From a checkpoint of a small transformer trained on Wikipedia: normalized queries and keys, 137M tokens.
Each number is 128 + 24 x the weight over its row's rms, rounded and kept within 0 to 255. Layers, rows and columns count from 0. The size above them is the row's rms in percent of the matrix's.

# layer 6 attention value, 64x64, rms 0.202, rows 55-63, columns 0-63
size [108 111  94  95  99 101  83  89 111]
[[119 104 104 130  94  85 127 133 109 130 149 169 142 120 169  89  87 173  93 106 138 162 174 129 127 125 134 135 152  85  89 156 139 107 130 139 116 109 110 149 102 114 103  81 152 145 128 149 147 141 157 126 123 125 112 170 112 156 132 146 151 138 126 158]
 [132 105 111 128 117 129 121 100 166 119 140 129  99 122 150  73 138 126 115 110 147 143 112 135 109  78 115 122 106 110 165 102 154 140 132  80 129 155  89 113 125  90 128 113 138 163 136  81  95 130 176 115 156 127 158 118 135 132 139  92 146 180 101 131]
 [135 138 119  72 104 107 115 117 111 112 153 181 103 162 145 113 114 118 146 112 145 158 167 144 122 122 127 123 156 105 148 177 113 109 170 119  97 135 126 124 132 136 108  91 104 141 127 130 168  91 135 160 131 119 117 167 149 140 179 121 143 154 172 136]
 [141 166 130  85 135 109 110 129  98  90 147 156 124 118 127 127 130 128 114 115 120 103 116 176 126 172 196 115 130 117 133 182 135 126 148 145 131 103 116 179 162 121 135 105 119 163 145 153 106 172  91 119 149 127 130 136 117 113 121 141 121  93 136  92]
 [ 97  95 118 128 130 133 139 100 139 108  77 106 132 139 145 103 162 140 150 112 130 145 156  83 137  95  81 169  71 117 129 132 140 139 124 105  81 111 112 127 159 132 106 101 149 142 109 138 126 130 155 115 137 123  95 109 162  92 145  87 134 107 126  93]
 [134 125 148  63 151 158 126 120  99 100 163 141 137 212 160 103  96 118 118 114 145 120 112 149 113 156 158 122 143 117 135 115 129 138 145 106 146  96 134 113 149  98 138 153 123 136  92 165 176 148 133 162 124 103 138 105 156 141 140 120 122 125 143 131]
 [138 113  84  91 130 103 139 131 141 102 102 139 145 100 135  98 124 118 146 108 144 160 193 126 137  76 130 168 131  94 123 114  98 132 152 138 147 130 104 112 129 149 147 155 117 124 108  97 150 182 106  93 132 131 109 139 125 181 154 130 126 112  91 127]
 [163 118 123 113 145  45 111 104  74 148 145 116 153 114 128 116 128 119  85 129 138 161 104 129 183 155 127 112 124 100 141 125 120 105 104 130 138 132  95 158 143 103 119 121 131 118 129 121 131 105 138 147 147 146 157 165  85 102 133 137 158 170 109 134]
 [126 114 113 122 115 115 125 129 129 166 134 137 156 126 102 139 175 127 145 127 129 128 101 141 132  66 148 136 102 113 159 103 130 103 100  79 185 145 123 120 139 130 105 169 112 132 136  75 110 137 107 193  96 141 110 153 102 115 129 145 131 158 144 142]]
# layer 6 attention output (transposed), 64x64, rms 0.193, rows 55-63, columns 0-63
size [ 95  95  81  94 105  99  85  87  90]
[[114 162 145 130 159 147 133 116 145 123  91  92  96 175 130 160 174 107 152 115 126 106 108 136 121 116 135 133 122 197 136  87  87 124 115 131 131 140 121 122 143 142 184 163  94 113 121 138 140 112 105 119 129 140 145  78 104 110 110  99 109 133 128 102]
 [120 148 144 108 116 127 151 135  71 136 100 104 156 129 119 164 108 113 134 137  99 120 146 119 128 175 132 145 165 157  96 155  92 123 104 166 124  92 136 128 122 139 151 152 110  92 149 177 167 118  87 137 108 119 113 121 135 136 113 165 108  85 149 106]
 [141 141 160 158 154 140 132 144 148 138 119  52 130  99  81 160 142 136 113 156 107 103 126 134 141 147 156 150 108 155 120  90  87 134 108 140 143  97 127 116  95 120 144 148 147 114 118 139  87 131 128  87 119 128 141 112 114 106  95 129  75 106  92 132]
 [ 94 108 116 157 124 122 148 128 153 177 108 130 119 127 110 117 127 149 163 140 177 151 128 115 116  94  82 118 124 147 136  89 148 118 103 103 129 143 154 116  90 130  84 138 200  92 142  95 139  78 137 135 113 126 138 115 141 150 146 128 134 154 136 151]
 [177 157 139 130 132 127 118 133 129 143 164 141 149 127 114 149 102 129 113 159 108 121 116 166 132 144 182 123 181 133 133 126  94 106 132 125 150 129 138 129 130 123 129 152  46 126 149 124 151 141 118 144 111 140 137 157 102 173  96 143 105 154 122 183]
 [113 122 109 168 101  99 128 152 145 133 112 118 135  61  99 156 151 161 138 147  86 121 160  94 130 107  85 142  94 168 135 129 109 107 109 132 103 143 105 141 124 154 112 103  80  99 155 112  89 119 147 110 154 155 120 138  95 114 127 149 142 139 126 129]
 [125 111 159 156  89 129 127 131 125 142 142 106 111 175 142 149 134 122 114 130  90 110  69 116 116 161 114 104 131 146 132 141 170 128 115 144 123 123 165 152 117 113 122 100  89 111 122 158 109  64 175 148 121 154 133 108 113  75 101 133 128 152 146 130]
 [ 84 144 128 122 106 183 173 137 185 109 126 133 118 132 118 129 113 101 154 148 109 105 126 122  82 109 131 134 127 146 115 124 124 168 165 151 124 143 138 104 100 166 150 158 175 165 132 130 113 144 109 120 144 120 115 130 180 123 113 124  97  86 120 144]
 [ 89 133 141 126 130 129 123 126 130  72 115 119  89 142 161 125  86 135 109 149 107 132 149 100 121 156 100 133 147 149  80 148 106 143 154 178  91  88 119 129 114 121 126 114 110 122 150 156 149 132 163  67 155 111 149 106 144 134 127 106  97 100 125 101]]
# layer 6 MLP gate, 192x64, rms 0.249, rows 0-28, columns 0-63
size [111 122  99 113  15 111 118 118 107 114 104 110 107 114 112 104 112  13 112 104 107 111  99 107  95  99  64 122 113]
[[120 117 130 120  85 125  71 150 100 107  98 164 127 133 185 116 134 142 128 113 107  75 132 122  96 145 120 131  94 122 163 117 121  86 162 135 128 146 148 124 133 169 135 111 142 122 144 130 117 113 156 119 113 105 115 138  65 152 140 117 162 125 146  89]
 [135 126 122 120 145 130 167 132 147 127 146 120  93 122 164 139 162 132 113 109 121 112 122 106 150 125 151 110 146 176  98  71 106 139 151 112 144  86 170  88 121 135 172 131 127  83 122 126 110  68 129 101 154 167 125 104 130 119 154 117 129 127  86 135]
 [145 168 140 129 187 114 116 108 110  77 127 143 128 132 149 148 101 103 156 117  93 159 128 146 161 147 120 118 107 134 119 142 109 109 131 144 149 134 149 175 149 142 149 177 107 137 134 152  94 120  86 168 119 115 105  71 146 147 123 116 131 118 106 151]
 [105 126 183 137 113 148 127 118 116  72 115 132  77 162 127 132 109  95 112 143 104 120 120 118 138  97  79 130 100 136 102 131 130  81 167 155 130 129 109 129 124 104 107 158  59 110 138 120 104 121 142 164 119 103 148 120 124 160 130 127 130  99 110 127]
 [155 163 106 126 126 136 151 126 151  66 169 149  98 130 153 148 133 129 130 128 123 110 126 140 102 119 126 124  70 154 111 114 154  85 118  93 137 174 177 106 133 148 111  83 115 124 160 135 141 131 120 133 138  90 163 117 140 108 168 100 136 104 130 135]
 [ 95 153 146  79 170 117 101 140 149 157 121 139 105  97 113 124 128 151 111 101 191 167 133 131 122 127 129 133 147 142 111 137 102  99 127  95 153 147 129 101 124 122 143 113 133 134  90  93 125 122  89 111 134  77 149 134 144 132 131  65 155 141 102 118]
 [131 143 188  98 113 138 106 158  88 142 145 144 148 125 127 157 114 150 131 102 109 122  90 156 108 126  87 140 166 184  83 115 110 136 135 102 118 153 161 132 113 139 124 110  89 122 107 148 139 110 163 114 160 130 138 137 123 173 109 143 161 146 146 149]
 [ 76  86  84 126 129 117 124 184 105 115 173 120 124 121  99 119 105 165  97 131 106 131 137 100 122  98 153 136  74 101 137 147  85 135 119 122 114 122 186 124 129  94 118 136 135 162 135 122 114 113 151 136 147 169 128 137 159 112 136 129 114 146 128 146]
 [134 148 160  89 107 107 111 138 118 133 115 136 124 145 123 125  90 102 122 162 187 124 135 138 160 115 162  95 100 140 142 145 154 118  98 141 137  98 193 103 101 106 104 134  98 102 168 119 142 162 123 160 147 159 145 126 153 100 130 123 138 101  97 126]
 [136 140 125 150 175  97 165 119 103 125  92 133 158 120 149 145 156 117 140 147 127 190 116  93 115 157 165 100 118 168 145 156 113 132 122 116 100 154 139 110 158 113 112 119 138 163 152 102 137  84 171 158 148 145 148 137 142 138 163 140 154 114 135 105]
 [128  97  88 126  95 146 110 172 151 152 118 124 128 105 171 139  99 103 122 131  95 129  98 125 158  95 119  52 105 135 129 144 123 109 167 109 114  98 120 110 125 161 112  99 102 133 129 140  98 168 147 130 167 103 126  84 134 123 132 129 124 151 120 148]
 [158 100 126 102 152 116 148 157  85 140 122 121 146 159 167 118 139 113 122 127 128 141 147 149  90 120 151 118 114 126 151  72  99 121 149 156 104 113 139 104 133 104 122 108 131 100 108 127 151 176 152 129 125 170 149  99  93 116  90 169 135 140  79  96]
 [113 110 129 120 136  86  70 131 147 118 165 121 118 108 109 119 142 170 120 105 164 132 139 140 146 155 152 136 134 128 111 174 105 102 138  85 126 135 105 108 110  92  96 125 156 102 113 130 117 110 142 134 135  90 144 109 120  70 103 192 120 149 125 125]
 [146 134 135 119 142 147 112 104 107 107 135 144 124 140 169 130 134 110 132 151  89 151 141 109 114 119 133 101 147 147 129 128 143 147 119 122 128 138 147 148  89 128 107 115  41 171 135 114 103 107 138 128 156 109 108 112 142 152 189 120  81  98 147  80]
 [112 111 112  88 105 155 132  92  87  73 165  81 131 142 162 129 112 148  88 135 145 166 151  99 117 111 140  99 110 115 113 162 160 102 118 139 107 107 103 118 116 106 123 115 139 117 133 121  82 158 158 157 137 111 137 109 126 135  82 117 131 162 133 127]
 [ 80 145 107  85 125 156 117 173 131 129 102 117 133 124 116  79 131 175 124 105 116 145 152 109 140 121 171 136 145 110 168 129 114 147 116 104  89 104  67 130 131 109 117 138 144 130 139 130  86 127 149 134 154 140 113 106  83 141 106  91 138 142 103 140]
 [116 106 120 107 136 124  78 104 130 166 114 113 145 144  95 159 151 134  99 108 116 128 120 133 115 144 138 147 143 140 123 173 158 162 141 133 113 176 166 151 106  86 113 131 120 109 100  80 122 136 124 131 117  87 122  84 122 168 134  73 145 108 151 137]
 [ 98  99 171  97 130 106 136 122 108  88 128 131 151 110 118 104 118 108  95 106 134  89 118 118  81 129 147 110 164 127 122 133 152 124  70 142 128  74 160 128 131 104 101 125 156 162 142 150 119 140 163 133 110 113 184 115  91 146 140 145 136 139 133 106]
 [128 158 115  99  87 142 104 115 130 133  88 132 184 102 138 117 115  49 149 138 125  95 119 107 138 137 127 145  68 127 133 146 134 119 154 117 148  69 152 141 155 125 145 159 146 137 113 142 114 124 107 154 150 144  94 113 134 160 122 135 118 143 131 108]
 [116 106 135 107 114 114 140 139  98 186 136 125  86 133 123 139 122 101 146 130 112 124 142 114 123 127 141 118 103 150 155 134 139 127 138 172 112 133 126 108 116 184 128 165 129 136 131 202 157 147  78 128 169 162 127 105 159 115 121 166 164 150 111 122]
 [116 121 160 106  93 159 132 139  75 172 108 148 129 121 119 142 140 108 109 117 132 128  96 104 115  89 105 156 144 168  98 154  92 154 106 124 123 154 139 164 128 144  95 155 171 121 153 125 142 108 116 127 130 130 152 162 159 104 122 181 126 108  96 148]
 [121  96 135 134  89 125  95 156 173 121 103 144 150 112 108 170 118 127 139 123 136 104 172 147 156 154 109 115 161 102 112 111 154 137 108 105 129 139 130 123 154  96 167 130 148 128 147 129 135 152 155 134  90 151  86 100  80 117  71 111 151 127 156 130]
 [145  90  93 132 145  99 121 134 101 132 153 177 128 105  63 127 118 137 159 139 147 130 116 137 149 169 155  75 151 126 106 108 135 142 114 123 134 101 139 112 141 116 178 124  79  93 161 156 131 126 132  82 109 122 114  98 110 117 107 126 149 149 139 135]
 [115 136 160 134 142  93 112  86 105 124 115 169 116 142 104 177 168 112 124  93 131 143 126 122 170 133 169 142 129 197 113 126 157 151 138 123 157 105 171  85 142 115 115 135 104 124 166 133 130 102 134 132 130 150 118 121 148 134 147 150 144 101 160 105]
 [103 122 151 122 150 138  94 118 117 105 187 142 127 133 115  89 130 128 124  85 133 133 124 191 132 138 148 163 143 104 157 123 141 143 105 141 139 159 161 129 140  82 119 162 124 147 137 105  93 132 178 127 108 158 142 159  96 142 105 100 134  96 114 152]
 [158 156 133 146  84 152 127 155 118  93  82 137 141 109 133 103 123  89 121 133 121 153 185 145 117 118 149 148 142  76 147 158  85 122 145  92 132 114 138 108 145 128 108 119  81 126 176  90 123 122  99 136 142 123 151 140 124 118 164  91 137 132 112 128]
 [134 134  80 133 132 111 151 127  86 162 126 140 135 116  76 132 149 133 100 118 114 124  94 132  92 156 100 158 157 162 119 149 126 109 115 158 168  73 149 101 106 118 123 118 107 135 125 127 157 148 137 111 127 148 173 143  78 131  80 102 148 118 129 120]
 [126 129 126  92 131 129 130 110 137 108 115 142 167 154 181 112 132 134 141 129 155  92 147 136  93 123 101 126 131 138 113 106 144  98 131 118 120 111 187 143 115 135 161 126 133 175 156 120 117  98 176  87 158 112 120 105  87 162 134 154 135 140 166  81]
 [ 67 158 109 118 148 123 129 159 106 136 147 152 105 134 172 162 148 105 152 139 193 136 121 128  89 110  94 106 156 125 145 107 123 115 154 130 129 131 134 155 150 101 130 121 130 148 136 135 140 139 100  87 117 157  96  94 176 151 129 157 156 131 146 142]]
# layer 6 MLP up, 192x64, rms 0.24, rows 0-28, columns 0-63
size [109 107  98 110  13 114 113 130 106 116 101 123 102 101 102 106 113  13 120  98 104 113 103  96  93 100  83 112  97]
[[104 154  88  97 166 102 138 123 109 139 151 158 167 134 113 113 134 112 117 153 133 109 161 129  99 126 135 135 142 127 112 169 112 167 147  84 133  91 106  79 165  96 102 152 142 130 124 155 174 145 117 110 149 150 111 121 164 138 125 158 117 132  85 112]
 [158 123  73 126 142 112  97 112 111  89  95 142  77 121 130 153 157 135 158 140 146 141 124 109 166 153 163  91 111 132 139 163 122 166 134 167 100 115 107 102 135 129 156 129 122  96 151  98 121 112 172 127 123 141  80 151 107 114 150 129 138 129 136 102]
 [114 147 104 130  89 108 137 139 131 124 137 128 161  86 103 148 127  99 104 163 135 135 168 104 131 138 130 131 116 140 145 167 153 179 159 186 144 107 111 155 103  96  84 120 111 119 137 168 138  95  85 130 120 109 160 122 105 133 100 136 134 157 129 154]
 [164 141 168 147 111 148 106 101 116 136 107  98 138 175 100 115 154 168 158 112 126 134 144 101 114 122 132 124 203 167  97 122 104 135 151 133 142 156 146 111 166 136 162  91 128 119 132 123 135 160 122 148 163 116 153 136 148 152 109 166 127 146 142 128]
 [138 114 138 138 147 154 120 128 180 127 173 165  77 136 115 107  97 100 159 128 105 101 107 115 105 120 137 124 134  88  91 143 131  90 123 118 130 171 119 139 126 161  70 108 118 120 134 165 121 135 138 127 152  89 154 142 102  88 148  96 119 137 131 142]
 [132 162  81 130 140 135 167 113 108 132 173 139 139 124 137 108 137 125 104  87 122 128 157 152  99 125  90 137 132 122 167 152 154 131 130 140 153 125 118 123 164 139 114 139  95 132 103 130 119 140 166  96  63 152 112 115  85 113 168 106 121  75 127 124]
 [112 126 135 160 151 117 136 155 134 132 114  80 127  95 151 122 104 136  88 100  89 135 132 146 130 139 126 138 130 121 137  91 124 134 106 127 172 160  97 192 147 142 111 141 123 133 135 127 111 100 125  89 136 116 140 133 152 188 140  83 161 166 160 154]
 [146 143 110 126 138 101 151 156  84  84 123 139 113 121 135 121 111  99 141 127 125 137 117 130 155 117 137 145 186 116 107  66 183 147 157 140 149 144 179 120 104 140 110 150 102 151 147 142 167 129  92 105 110  91 114  98 110 136 146 111 125 101 134 123]
 [ 98 131 114 103 121 103 134 105  86 148 156 145 116 172 141 111 125 164  93 124 170 138 126 150 119 143 134  97 140 143  78 126 133 109 101 192 160 131 142 149 140  92 158 135 107 153 152 125 117 140 152 133 109 152 140 111 149 118 123 171 114 132 185 121]
 [108 126 140 133  90 156 157  91 144 111 138  92 130 141 102 140 164 193 116 116 136 157 161 118 131 120 157 125  90 127 106 128 141 113 131 143 121 134 149 149 133 139  84 147  74  92 130 106  97 143 135  94 117  90 144 136 133 134  98  84 143 116 164 103]
 [110 121 109 156 111 133  87 141 114 104 139 136 133 106 106 149  92 132 137 132 158 129 122 153 145 107  86 123 156  84 130 128 137 100  99 105 142 129 105 131 115 104 118 179  87  68 119 182 148 150 115 110  78 133 117 119 143  95 108 125 128 119 164 151]
 [116 138 110 143 122 145 155 103 151 140 165 133 133 121 152 103 130  88 146 167 119 163 125 142 145 113 134 138 154 163 106 120  95  96 132 116 135 100 205 116 145 155 131 164  83  89 117 112 102 111 148 130 136 100 120 193 150 114 125 121 117 142 142 121]
 [113 112 166  59 105 136 152 138 133 169 143 101 105 117  80 127 107 137  95 129 133 105 139 114 112 108 122 123 161 106 123 124 129 102 158 143 127 161 148  88 150 130 196 124 145 107 159 148 158 154 129 105 116 130 157 155 116 103 143 153 130 120 106 136]
 [133 121 134 131 114  89 154 153 123 164 150  99 182  80 139 138 119 110 109 105 123 175  55 126 132 131 110 119 116 150 114 111 158 143 144  95 125 101 125 104 157 140 110 124 112 142 135 137 147 145  89 111 148 128 149  88 122 129 105 168 133 137 125 178]
 [161 112 148 122 129 149 138 129 133 108 195 135 129 123 119 127 111 101 117 145 129 161 123 137 120 119 110 149 133 153 134 130 116 207 146 160  86 142 119 107 107 138 113 139 118 135 148 104  94  92 118 105 167 133 136 110  53 130 109 122 146 121 142  92]
 [127 117 104 157 118  86 122 141 170 114 130 144 141 106 151 127 144 136 102 100 157 110  84 152 124 145 154 137 144 164 106 137  70  85 108  96 164 131 117 144 119 102 109 145 137 173 161 152  96 111 161 129 166 127 144 149 163 109 144 118 129 119 103 108]
 [118 136 106  98 104 123 112 150 111  71 115 145 107 130 118 102 152  86 103  92  76  92 119 126 178 153  88 151 135 159 133  79 140 104 146 140 144 128 130 119 118 120 115 106 132 136  81 141 143 104 121 111 128  98 140 111 149 156 145 124  83 123 154 121]
 [170 143 126 165  91 142 113 125 159 140 100  98 117 128 136 104 122 140 112 139 116 171 127 140 143 141  93 170  98 125 115 106  96 137 141 139 115 136  93 127 161 166 134  82  96 101 110  96 154 109  81 143 156 111  83 120 160 113  99 118 119 109 116 107]
 [ 87 157 158 114 147 116 123 135 122 157 163 104 150 138 121 120 111 133  97 126 173 119 139 151 126  99 144 173 101 132 125 155 123 112 128 170 143 146 104 132 152 139 130  91 112  94  80  94 163 132  85 115 107  73 140 117 159 130  99  95 134 146 122 135]
 [150 128 128 143 109 117 133 107 176  89 133 124 105  93 111 166 147  78 203 136  98 109 131 119 140 138  98 113 140  96 138 123 136  98 119 154 121 118 142 138 145 110 141 128 153 166 144 152 140 150 135 192 158 160 116 112 133 135 115 114 133 115 102  97]
 [166 129 123 101 180 129 123 119 115 158  75 125 124 118 102 131 142 130 127 108 111 197 134 157 166 128 129 141 113 131 147 105  96 112 104  82 140 118 145 186 132 145 132 124 122 100 179 130  94 102 125 101 124 115 123 114 160 130 123 163 146 106 149 128]
 [142 177 120 155 128  98 129 119 126  94 146 145 113 125 126 108 106 146 138 152 129 106 149 127 119 126 131 157 177 153 103 144 125 133 123  89 147 153 143 112 144 102 159 158 118 167  84 158 149  78 133 152 135 129 147 138 188 139 172 130 134  99  95 100]
 [127 146 166 114 102 154 103 168 111 120 144 148 166 162 134 111 121 163  44 116 118 128 137 143 116 116 132 151 127 127 137  85 107 123 127 151 135 107 141  93 143 121 115 108 196 126  98  95 129 106 141 141 140 132 125 135 143 137 143  89 131 122 114  81]
 [121 128 159 104  99  96 134 120 142 163 141 150 130  94 120 126  91  85 109 120 148 105 117 104 139 125 106  99 152 133 111 127 130 121 198 105 114 133 115 147 164 116 145 103 124 108  74 135 162 152 119 138  94 151 124 114 143 129 128 190 157 153 137 159]
 [153 111  93 144 166 122 118 135 133 161 136 165 111 130 129 155 105 125 135  85 158 117 138 156 145 136 156 133 140 129 124 129 162 132 131 139 172 147 154  91 142 144  98 117  72  98 129 117 132 106 114 126  88 165 164 118 140 145  88  72  97 106 123 101]
 [ 99 156 105 128 138 123 127 142 139 113  92 113 109 185  89 161 146 116 171  86  81 114 156 156 136 159  99 123 109 141 117 115 147 134  65 105 160 121 130 137 105  99 119 156 136 149 110 125 110 131 109 116 125 110 104 172 100 131 112 115 137 100 142 151]
 [114 124 154 146  93 146 129  89 138 142 143 124 110 147 124  94 159 135 166 148 119 122 110 110 105 148 149 128 129 162 169 127 152  76 110 106 148 110 179 120 126 103 155 134 131 143 160 158 112  93 146 109 133 142 135 175 151 141 157 141  90 119  71 114]
 [141 132 136  97 109 110  84 148  75 137 109 116 136 136  77 149  97 129 162 121 123 119  95 143 124 115 145 149  92 106 107 166 154 104 121 116 149 161  99 142 143 141 125 108 110 100 129 125 173 141  91 102  80 140 157 163 112 120 114 103 151 111 112 159]
 [118 158 125  86 161 139 110 113 161 109 179 106 103  82  85  87 115 125 147 125  79  95 125 111 140 176  84 112 121 137 129 126 158 160  93 109 117 158 165 131 156 143 126 150 138 130 115 126 146  97 135 140 104 137 138 132 121 111 132 124 137  85 141 130]]
# layer 6 MLP down (transposed), 192x64, rms 0.205, rows 0-28, columns 0-63
size [106 118 103 108  13  99 119 116 119 111  97 129 100 105 110  99 114  12 106 103 101 110 106 101 106 104  75 105 102]
[[122 108 155  88 129 128 119 113 147 132 140  59 148 131 178 143 137 112 142 134 119 108 163  59 138 126 108 125 112 130 132 132 132 125 132 141 152 110  85 152 151 116 102 132 166 129 124 144 105  91 129 147 135 124 104  82 114 162 113  70 147 146 121 141]
 [140  83 139 107 120 114 128 111 142 142 156  82 118  84 178 149 109 114 127 167 131 169 119  80 160 126 155 138 118 156 125 102 129 150 167 125 121 183 125 135 166 119  95 138 137 121 105 158 126 112 129 137 106 100 160 100 101 146 138 104 157 133 134 116]
 [ 99 154 142 109 123 168  79 123 115  76 146 147 111 108 102 138 140 118 145 131  89 131 141 164 136 101 130 108 155  70  97 145 138 115 126 128  95 136 134 118 160 112 129 141 143 107 152 124 124 143 116 139 127  90 163  96 129 170 106 191 125  97 136 134]
 [ 62  92 137 133 118  95 107 166 102 112 122 135 122 121 133 164 113 130 155 179 101 103 146 127 152  80 137 113 113 146 152 146 109 104 169 130 142 130 164  88 144 118 133 135 134 129 118 138 109  87  90 121 158 115  82 112 114 147 136 108 157 110 121 120]
 [105 112 112 132  82 156 136 129 119 110 152  86 120 156 107 115 132 179  94 152 120 106 110 136 133  87 166 142  76 112  74 148 153 145 129 127 151 160 156 109 141 142 102 156 141 111 129 110 171 111 131 173 142 113 169 146 141 120 154 122 123 138 127 127]
 [134 159 133 132 119 111 100 147 120 147 105 135 105 151 137 117 108 134 125 126 145 132 101 110 186 135 116  89  96 195 135 112 121 141 159 144 134 107  99 107 140 134  96 135 103 141 130 161 146 132 148 124 196  85 113 145 100  75 130 143 136 104 154 141]
 [137 141 170 134 113 153  96 108  88  79  96 169 133 144 115 128 117 164 129 179 140  92 128 132 137 131 107 143 143 116 153 142 159 121 167 130 123  95  86 147  98 145 110 155 150 129 137 106 149 111 115 107 107 156 107 108 145 138 150 147 139 192 133 128]
 [190 124 159 157 184 187 108 116 147 136  83 173 149 108 130  87 143 115 121 116 118 101 119 135 138 137 107 147 138 133  97 112 162  95 112 130 151 122 118 118  90  97 116 105 121 123 101 125 151 147 138 148 117 118  94 133 142 155 121  96 134 139 142 156]
 [106 149 142 145 130 135 129 111 104 134 128 148 145 118 108 145 103 127 106 154 112 117 101 142 156 155 118 173 115 136 186 155 117 117 135  94 132 144 119 136 133  87 122 144 119 216  93 122 136 148 151 142 110 158 180 123 165 126 128 160 151 121 136  98]
 [147 126 146 122 111 127 137 152 106 181 152 101 135 104 104 140 134 120  95  83 116 128 141 154 113 105  88 108 114 150  91 116 114 144 126 150 164  91 103  96 160 133 127 146 154 131 114 113 146 124 173 196 134 103 154 154 159 118  98 131 119 135  99 108]
 [170 119 126 119 159 136 163 138 124 104 151 129 143 168 161  95 137 146  91 159 121 124 154  88 157 119 132  96 129 121  96 149  99  92 139 131 121 134 117 109 117 142 138 159 123 146 203  99 132 128 133 153 196 140 118  97 122 128 159 125 131 128 118 151]
 [ 99 114 130 103 109 132 128 125  98 146  86 153 138  99  98 135  96 131 144 119 112 107  82  69 113 123 101 123 151 134 154 161 156 173 135 117 117 147 141 127 131  98 115 114 153 151 156  99 123 168 121 141 126 144 202 149 110 135 122 122 115 118  90 114]
 [ 78 166 140 117 129 129 122 141 150 120 166 182  85 116 122 125 122 102  97 128 156 107 130 116 105 123 131 164 119 103 147 143 102 109 105 125 145 144  98 142 119 171 102 159 121 139 133 120 111 111 113 143 211 111 148 123 135 106 129 105 118 103 134  85]
 [109 105 109 174 135 113 121 146  79 135 173  81 132 147 119 141 144 164 133 141 108 123 157 146 139 106 150  87 126 137 144 152 106 132 171  97 101 148 135 130 132 103 118 133 175 154  89 131 101 119 145 116  58 124 131 129 125 105 152 140 141 116 157 139]
 [ 87 176 145 127 100 128 132 116 108  97 147 134 150 125 133 122 104 161 129 137 155 103 136 109 138  97  77 139 109 104 126 105 129 138 138 104 126 106  98 135 136  67 153 132 128  88 126 146 153 142 128 132  60 143 137  73 149 131 142 113 124 167 122 103]
 [125 120 134  94 129 165 119 175 143 110 164 108 100  92 128  99 135 127 111 119 139 127 116  95 152 157 163 113 178 148 146 155 107 131 119 148  66 167 143 116 132 124 112 132 140  86 164 105 127 127 128 151 166 123 146  96 149 157  99  99 116 119 100 114]
 [149 117 124 150 152 123 107 152 138 114 134  96 113 129 141 111 113 140 157 120 147 120 152 132 128 109 152 147  93 125 120 181 102 136 107 127 176 144 133 109 114 110 106 150 158  91  97 142 136  86 171 138  86 135 151 125  93  95 125  76 141 148 137  67]
 [116 151 117  97 122 132 128 145 145  95 132 112 145 102 157  98 124 117 139 110 145 106 115  89 162 106 201 150 122 113 154 144 125  80 149 177 121 160 137 127 133 149 174 150  99 105  86 147 132 143  91 139 143 129 167 145 142 137 125 133 146 153 132 100]
 [107 113 123 101 149 103 145 115 136  98 169 131 128 120 136 152 141 110 111 144 159 187 121 110 148 130 151 147 123 169 131 109 173 120 147 122 147 132 177 122 101  95 148  94  77 131 165 122 133 105 121  93 121 139 110 158 140 117 101 154 125 176 167 130]
 [162 106 108 112 124 157 142 121 175 132 125 122 105 157 146 166 154 131 140  62 171 146 124 120 121 160 169 137 146 111 131 107 145 150 122  87 120 146 176 125  83 146 122 152 156 140 148 141 101 166 137 120 125 154 115 139 142 149 123 155 169 115 109 125]
 [161 157 137 120 155 125 140 144 134 132 162 116 135 106 178 105 131 139 118 118 152 115  84 151 171  96  96 154 128 175 136 155 126 120 138 128 139 129  78 143 106 138 122 136  96 141 118 129 131  72 152  78 142  78 137 118 136 105 142  96 105 143 127 156]
 [149  99 163 125 142 103 168 136 133 152 163 123 105 168 130  85 145 130 130 108 153 121 174 110 113 140 179 140 124 178 134 108 147 131 105 139 124 112 117 161 124 163 157 134 176 111 188 136 146 108 117 127 159 147 128 139 108 151 142 124  96 121 148 145]
 [114 122 117 118 138 100 143 112  90 146 162 177  94 150 154 114 124 134 135 133 114 133 142 126 121 105 152 147  77 151 136 131 114 153 108 115 136 107 157 165  96 130 111 110 109 159 147 111 107 122 165 103 103 124 152 144  80 143 143  97 159  64 158 155]
 [102 126  88 130 126 134 117 139 149  89 134 140 120 122 127  96  91 162 138 120 133  99 104 133 155 133 122 142 129 127 107 135 100 148  64 133 146 108 151 180  84 104 133 151 104  86 118 113 114 102 111 150 169 132 128 144 162 128 113  80  98 165 131 102]
 [152 146 171 157 118 158 143 122 124  87 137 188  95 132 116 158 156 147 129 153  90 134 122 147  95 114 103 118 121 144 113 131 117 119 138 141  94 127 148 168 168 156 119 146 102 125 134 161 130 145 159 146 137 120 197 122 148 121  76 127 146 116 123 129]
 [131  96 178 150 115 113 134  96 125 168 139 151 124 152 170  90 133 109 117 121 140 133 128 132 150  90 159 150 140 111 108 152 113 115 140 140 135 136 150  98 116 155 102 120  85 109 157 138 109 149 163 153 101  80 160 157 142 110 137  86  97 119 110  89]
 [133  73 137 130 103  84 171 172 104 121 108 135 113 127 131 156 111 165 118 135 136 163 152 166 180 126 132 143 157 154  94 132  84 157 146 145 123  93 114 119 146 170 132 133 103 124 123 142 118 123 110 120 136 101 130 117 148  99 118  94 142 158 132 168]
 [126 142 145 154 118 104 130 142 115 119 113 148  96 121 160 133 163  87 144 120 125 106 135 190 102 121 138  81 112 118 109 141 158 102 127 171 165 144 111 147 131 136 100 137 120 143 123 113 147  92 151 153 112 117 174 162 120 103 136 140 107  74 117 176]
 [148 108 145 128 117 115 161 118  93 128 134 130 143 108 115 123 142 105 152 107 115 129 198 105 126 132 156 109 142 148 161 121 177 123 156 157 122 150 138 163 111 131 161 156 135 149 144 114  66 135 101 118 118 128 145 126 167 136 110  95 194 128 146 132]]